python train.py --num_key_value_heads=3 --norm_place="pre" --positions="rope" --rope_fraction=0.25 --init_std_qkv=0.0231 --init_std_up=0.0231 --weight_decay=0.096 --lr_head=0.0138 --decay_shape="linear" --train_tokens=123300000
Each number is 500 + 40 x the weight over its row's rms, rounded and kept within 0 to 999. Layers, rows and columns count from 0. Numbers have three digits each. The size before them is the row's rms in percent of the matrix's.

# layer 2 MLP up, 448x192, rms 0.0615, rows 405-427, columns 0-95
100:520502514523498551518453519466453499578501511493526483470459441563485550429557484530530538505508545593560500418493518543488578507465485515489482525527430496499428481544575455524519495466500585516510510512437509514506520539499442535487515474497459507422416482528517490490469537488472511516
100:466452477373512474468528483519463556494472526532568490464433469520464440476544488508484529525464459488492546450524507512476396429527495456561553572525595465505499551445579472520463495487530477520464484498539535519496436505510563518491472510565528506523553508545490512518471515551507469468
107:488522487505532476502459500553453469518440507495471538554478470551518498483447498488523531471489451437478503494531593496474535503563456521432466518448500455461528461506444504515482607504520538563514504494553502473537511529563526536506494608505474536501464473492565533458458501528534503541
091:483452503525560486496534472508508492526506473487538487448519465488535474512496556507498454354529520490536454505526488522499454481499454629516555495559514517573500480495519503604524430493497517563454561514503520590525490482463530551505497527477461452573506482527461506538545474402515493517
092:539478510461476455486493394560473498463540532475557471543539468541435459509519519515515515507503436466467469508555478405515559468571467573486450494489461545454490594500473483536557525552521491438543518502500496427502492508499478498524606418538510587485524513509457565489527492501508466560
107:504570476499474474554505452498524502534477536466568436536464527466461496497498561426486590507525494517534573534476541534517520476492530529498478513550428546488500534471565511566558468540519473496523505505496509434461455455519446483470476533486538571463488436599517480518478545511533543543
096:468460529481522457489409553496527487550536493462443444475504544541509506459548466422481556496424425455498483483553487488463533501533545511475507439485449597527521561509455491478518573521483507518555545493482441500561516503531516532543511488485539508524555465463496432527537490474449511562
100:503483545459516470529505559423504472519485501456461571479482514564531520518483555601472466536566493465509519589548504494527520470482480411529475523587495465516537455500450533513502458517477544508509552486562507538546535423560534470516465429510534478506475422414452453478488425521484549457
092:462537445494501581546512494494493354560466515559541473548579495508449466536477528501523468426504516480484485481484469504455488478478506514528461478478474509502451510527515588507473436491527601506489569517485463509531542568486521496565535468454462492507488499508522564498511505474527474527
104:505532490471474490554515508503486476522537486543534516503539534482494456497477525491481552540541532485486475447492501515472472565522516440538490498482460382494457583512607530537502511583494489519490499487463477484518455509534444499556524507524463484471509551496557416518538531476432472585
097:547508477473475541481447421493499519488487482494436487487446582617548550526555496487505561535495531497488512500512563528456464522441433547528525490544439499504517486490514459486487509506477484505535574498565446398445511470543531516548530388469507472473498484523461547528567544516502529527
107:511551493454490467488568555452599461456497524585607465525588467505540503499494543550453568504438501509468518458523582496519513497576506488555440473463514500504513494490464495522504507536474475437585599492483460506482512524513500568443469430491526507473486554441511534513508615505548523512
101:462514509472525554417464514498445505446512478563591535485553466439468460450489541560468461502581519474467488534510563493560472498524477513435554502520493543420526458530569481520532474559461493485365563504464532539494535459514551557499456485529525513445561517482497488533500518478497479545
104:525529486484475446444531518484503439503470485479463458430443486533506506522488498563443463527517466512503553522511454472445522440538528487563448478538477469515587445473573437422494496446599488430538450503497505471496548513468501525541434517582524437468533554511400490478500553478515473482
101:505475514490489588542606472508523543488449474501549501498425525489525454500486459472459546515461514463511515592468505495520513525491448497391436550488537480513475508452490482476535537492493540533505482509498536552560510431549519490506504506480508549515531586466486437444525489462607572529
097:566494517524477554456435521482498460517493512458542438436462454504524497461537457551545554446393519452497548539515412470458433497486535507611562499503512474531478490527531501514463470469491429504502593525492444513526519482512479517482525456491461516513466447465495551522499475506490517480
099:507516439479497415496548428556493519508504484475440540423515533486469542505464503520541485526437521546507505497553574522446483571498472506455450476558485403488501532508552511520541444535618473509445518484456462481554494469467549477481517499498415514541513470435575541475519548470567468454
093:486519537510470468524435573523461526473505481510509461508489520505495491464490494476478558545497481506455547527495521528509473464494512517514544437539458491544457515515612498439482479511538491595451482489441450527426484454468541552459464461490443461423564518570477505495505541523523496546
114:513520466562497493429534567483497477516494514496431493504507567551498491547564578481462533542482500521528547434456474480531454477550481455541527447465525492481506535528500506489439524497568510522502495511520529582491505520505509499485500491512536434536544510466466444541484495458525444527
092:492503505482500493450495539483532534536494472496573495481491466508556473438513451535512506462370483557474500419513571414528486474517462567479512445501434556512454505505539473497519547470585483475571520495469513478438468520518580525471463498412536443461582509463488419497502479476566420537
089:494552479474487460499411441484567489471463521468499529489512472507452527492530499565544574560516437514455525548577437465498529514526478517557557504489492469537537522547514521514473505424562452485496469496478495522506423518457451505481470493491513544549542429518517468478590525395462574498
106:524513490477515489623506511464544533495508467519563519456486498479526547518464525467494429431596485535494511511487495457441461540498469536503463470521527434472454508416503514531533428535480515450537461487556553582494559546518497544468452481478513490467522469492474477415508440549522447489
109:486490501500524485455502483496564526486539466556406502442473436443569500474518532518544475466437433453486487530440477433529473527547471538547458449446455459530405457479491477474435456525546462438499447498467552453471504431502526496552493493478527528457498548507544500479522505528539501464
# layer 2 MLP down (transposed), 448x192, rms 0.0638, rows 405-427, columns 0-95
100:494454503462517438495500492508457492495520468492455490582507514492591497462523571518539521487482531457493472483514471474501454515539446543480507512507537500452518609473531447437567515539469481456414527512601458517475500471525528441471393530477452528541576522501443525458476469524502483428
101:469523477479574512485489450494474506509489515548485440567522451505466458386570477473490589533440518460536497448494522619504567510519533530491512516498476519498446531555526452500498494539464490479515492525448547518499439489516520557567529507447428503493506499469539504447475460498525518462
103:495464523455535501501440511470495530546566455531479382496572514532444515434557518492497465546515534510528484538427470536504489541451534464491519534471515508513454511476440452526468486470469453434456500482513522525471550474446526538467545475539597515578513505509525515533481490453462490494
098:564519489524534535417516530439458458511511508423490555537417541492553499537472460443499569521469475570552490555489533482498535468462493491535543473497497495507582465498513525504484542509482515449541553433487467443509554433469513545582415459530472524538543523473438558505443465571494510538
094:461456476393584501418538462445556515526487472508455416495579480570413498455525541477474523515526512542538462557496409554498536487517549444513546525460594489538539525470534480565471426427486537529522441622488483526493466476501506481471437551516531494509485511559485518442507531472541517486
107:502445435512456538478471528532449517447447497526454479532569507465519475588517490519453499495466599529522416455480473454477577524445490522471582433535536519491475485526477494497457478454538465495496573566461561488553485595539503485502486490539455415490485517454388533452499502498499480484
100:493491514456409462522531575479480563486480564411535534481459475580526459535467546440516517449492546446477533546558496543495416437489457495474468502546508529551469538504512533489495525530496549542502461436466495493502477447423504535479514514511482512545504403543490453517518480577551416521
103:437504477514473561491488467533506534503535455544499506474490524539523544490539488491504495463504499449529539497455443532446530423468543514528474512491545491497523607489496582441485556508504499472565409556433492463445448497461500461515525469537522488403441541542494438499524568516529483514
102:463480559499455538458510456446478424539488499551399556474512446534551546530490449485529454524418479473531524541520591542545480442460431512448537566477487552509484524498481485537525497392525427484483480574513461496494500471589480444442514522503506527541469517518526496522533498500484505534
101:496551505428560538427480483453491480548519523506485460535493475582512498496521460516520505485513444581551537534540461474546529503419539561491455532493451504547474526470480514488490540478534477492513472449459538450525510503441547515435539424522588472413498558533453533484460517527527446477
096:531547474540582559450441489488537483572561498463495495586512465494571445555503485562499452422510498515561503506495412496447520553521538474547513456467518522516502462475506501479507465552524426583413454544445547516530507569449502457472530545518483463503541491472538473493446513482539463502
102:462459534519460448461406472577488522558453493488457492450512534492472519570496498514515438565478550455512511486435525489473510484517536459431536532536546543526530520526567562483530533530468507511494492516570487501486485528564540485527533429486467554560507434511500487501467415418455419442
098:506461540529405472491503490470511508529494483494464549417530549496488537510545492510530438513524537549527496552437577534553522415447536439453467465531435491494489515458446460485482479542491516559556411496465587470542496484465511526524510478524416510551461490519504489514455531485405467445
103:433483467510457512585481453498511500441529530498473550495418522492504509477522555465506544507484506425572475538497490507470498567509462443489476541445517434539447483542476459524553470499452527534472567571473446529481500509561509531487551447461442545527586454537571557449457474437580483482
103:517419498504458429480488537499509412491522481522467434486545443432512544508463509467484490533524485515467533473497501439488543553516505470471475502523564433543475493469525431568514534479536502482490487557492493509403486514539524508467484522504496502497477461491459442467520531448529434463
097:491465503509559541429501508459426495522421483522522599473509473481518529473511558453468465495467514454518496531469578527481538414509493490523459519485485448578522512455495474477510548518502469437499496368561543579508481598486572511464454451460501485481525552486531484544507519440460493504
100:520484505500445541510502517503550511479526518532589481564498441540450466488531467520433459475469392517550466488439391508454503489484614452461513473504480528561447525464503497537441540533415421499457464431479441509490511474527545527494438485529515468464536509502502439464493397480509528466
089:497500497508519509519543521569505447513448503533514452490452431507488458428537499575539494440462451441474510466549466472499525479535481523523528523510488468431414443481546440550494503504458499495512496575518547517455536524495440520455526499474572603477485582516558512545507483507529469414
111:513491560459447566457494502480488469498480518499576606530608509508489540451479461503502538464487471486528493554520499506451505503488553489402427599528485503493514530491477494491455504539472517513494508491504473465540568501428503527488587489548475508456490500543495469526515432484536503569
093:537472525497417511503488535525507482469512461524511536518505464457491520490531458510463545485492564487559530521457474530495531583453506514492510522592477485538458429494528552507518471529446454547511555518481487415551570448477499463501491569482473510498497516464522610478576453480499503525
092:469490438540520486465516492556481551492475559488450499510552413499467513453527502527407465444496516565544457549415454540468433482468459506449546513525534447464485482480478468468448478501453532447449481444510562519517443490516499550503524487528470511513447453514542502459488485598524553519
104:514484464516494515497451523465510490474481620369518524549495492536477453513432507471537544502479486440450489485548458511498441479501565562555517489481470535469549476506461553520512492466552486510467497423457489478566426553418493419544523505491495526513474529490532462539512533540501481612
104:540506500478471566451537454550575464523538520463516476510452505496484466436509466487453453490579522509554517443493522510490555511540468459514529504418523515508501511515484572491495504532542474479588524489513517425488490572529403465487479492538515482497551497492496505536415463445483448464
# layer 2 MLP gate, 448x192, rms 0.0733, rows 406-427, columns 0-95
111:501521484482450527497556488527539464469469585436477466463421542547551544462517500502462567522471440543476524426594544489491515576470428474490488493477479501512499472426489430438500442420549486462538483458536477507505475513578496484483485494524479475496499503481529551560532587463501585451
100:515414423536454494489523498566515515521487530490492442529418500527485547404456490504478537569512509478470451494486458481493604507493534455469553539430498559507468441550488529527539497470469466553527552479540527464481404529523492526519528510546515479536562438501477557544507556494537524445
101:529449462524501464500495511478555614464486534528511453517502564464520505496451409498508492520524465526470450520477503548491505549478498590537464426461509470515479520468557459442425454494516500492477483459446504523513503485533480520528476508513578497518526539467444565550510484489512484480
089:515452509441436454521401489519480552482515526464531520558479526553520476520589521459472499559563540486458522535505473529496494526461427540486496528396509496515510466549528459487493506463489488557481496486481560552531451499526419493500488491474560523550437480504472466538515533462402471520
106:465488480426460537423501481475547566491439513487543447513468457486534501550551442532461513519526540518455540435477536505507450583561499531589458557465483449484445467475497432476502499487500535610502510459472440603510508487502504537503491485494524512506577415533477519480524469468509508538
104:564518505461450553491511474512520553470499500542529496506504555399487491547542531503434491502533493486418435467414495534473531552452502544551531565438546411508446504490526488455459457473539489515364556460453455467535543585511499487534454508457516545518454504524579534528497517450505492470
101:494565457557430471457609466529523520472508527520496505523448470517586479518424516461501519517575487486509489416547528451518425598429469499549537557482497520489546505526511429437561483431450616522498536470525537565587467521530496507442474491474527527492491421482528545471540514519529536512
104:508506516436490536545491452472522543450445552539477503491463444508462482533516435534493526472508492470426463518475546518543472479471472476490498481496524497466441483490548509512547465418491494483401488476467444536534463510613511521437553489432509461526501479533583533510520514482495510471
110:513537476466452498595529487521546549473491444572560417500514531522514490491634516484425532456483580532483427451460489493477473524516578519486421461477485492493546522466514495592476499471501477506534480466475474473465431478516494493489503513481480482472539434476475454520467481518485571549
095:517538483477437446493435515533541475531492557459524488453466500501516521460471539546447546441587467532448488505471514532504500524521470472531486520512514451488421541542592542509518503558493483492590543479474464450514481497500451529445541452504564461444553480529500498498498499486491523572
113:503504406520436530482394462557538450482453508426501440463531478447517539407503469504478500461474460504538516516492522503521537518407520497524543462491514533450462484494460493483459539509477476488566499464478507497558527520499471500479565391518469514469492495444575496520450501515467531421
097:444454470569470497475535459554520523495499461469491481477476460486516467525483513488535465527498492497471539509503598451489493517467498436549528459515461556484491447521512441509544526483545482559476509492492539503548460562521494447483550499519458479473468526520519490482526591498459487486
102:454473471528501445526467509472516546505496507482502460466512447502456427477524514445544397501506466459501570471450534497490547495483460503491492448499532469453479534528480508463505420495526482504489491463531550477480515506515504532486513471547443484568436457550559536558440522452535496444
098:495487527512473511537475500511489483492478505458536518522509480472482502507514508437479515512486521494441575583509497533517487541539501550491499499566465376513482507478463415497499533520455567491473459480577439517472483525478471518469465495504509524521475538545508415475451518454463503491
101:545447477495509487546419539470540610467472462584525477534520537430474516442492541494502428519584555563511463534415523463456560461497560447576455458456498495517477434482469579515466480479468488504456540475535499431541515542540513527486523461484540470501525543523537529585499499521476482426
105:459432469494475633496466514491502446501484541516501442485497498466516565501570522484450464522501573507523531478506528500557537468528531373502547514439518428425505477456461500525479481526495529486494451462451423475546432485469491493556564566537526456515493472510535482503492549465459478442
093:539512475505426450484477467510528410429509548496467427458447403400517430465519520493487573489515409495473547472532500432479478526464439533560557514492464520486526495515576402497441505451542532557605471492482524461459464531503459520452523538450460457493542451432449505461504477526501535480
106:551514505547485435432463444467533552448480517526507402455530526501497460535490518441607503469619464455478553534487447465501499469495525552562531476450539508449558467495479496507456548437451466439572574469481515528535462471601458511477558513484557492492480440536472500503515558476523529500
092:534501511505465557487537477496526477508414476482515393518484506498520549434529538476461603607493500445477490458490513486549526459503566492456556544406470471476562493455520496536429461541508547582473496497479470513393532544541527520494487521459478469507514529482489481470474512548544510425
096:484473471471506500474518481524486518510451552488520436461488514520549482472447479476519519547550506549558504557429506462492488497538506446449468501495482499424551519420523488408502463450462450518521463489401523472457491526507482530436504471497490444438551546533503560498493541516549505412
099:531483582453467576498526473482502472463414526522527460485454521490545523506459537484509544490460467502518497441531507459456505560540475506566475478518506559449513450483480477484485511535557521547520516488446551524467486500568582589500535523488548406394505539433512447487488487524534550496
106:543431563462469495553471488503579510541481481506550480559498548499476489497569489484509497512514480524414517485471532478453581522513535444452485474496540431424550459493517555558492496460531541494488506470537476451449508480501555526478509504499513474590558542501607471483471492414510402427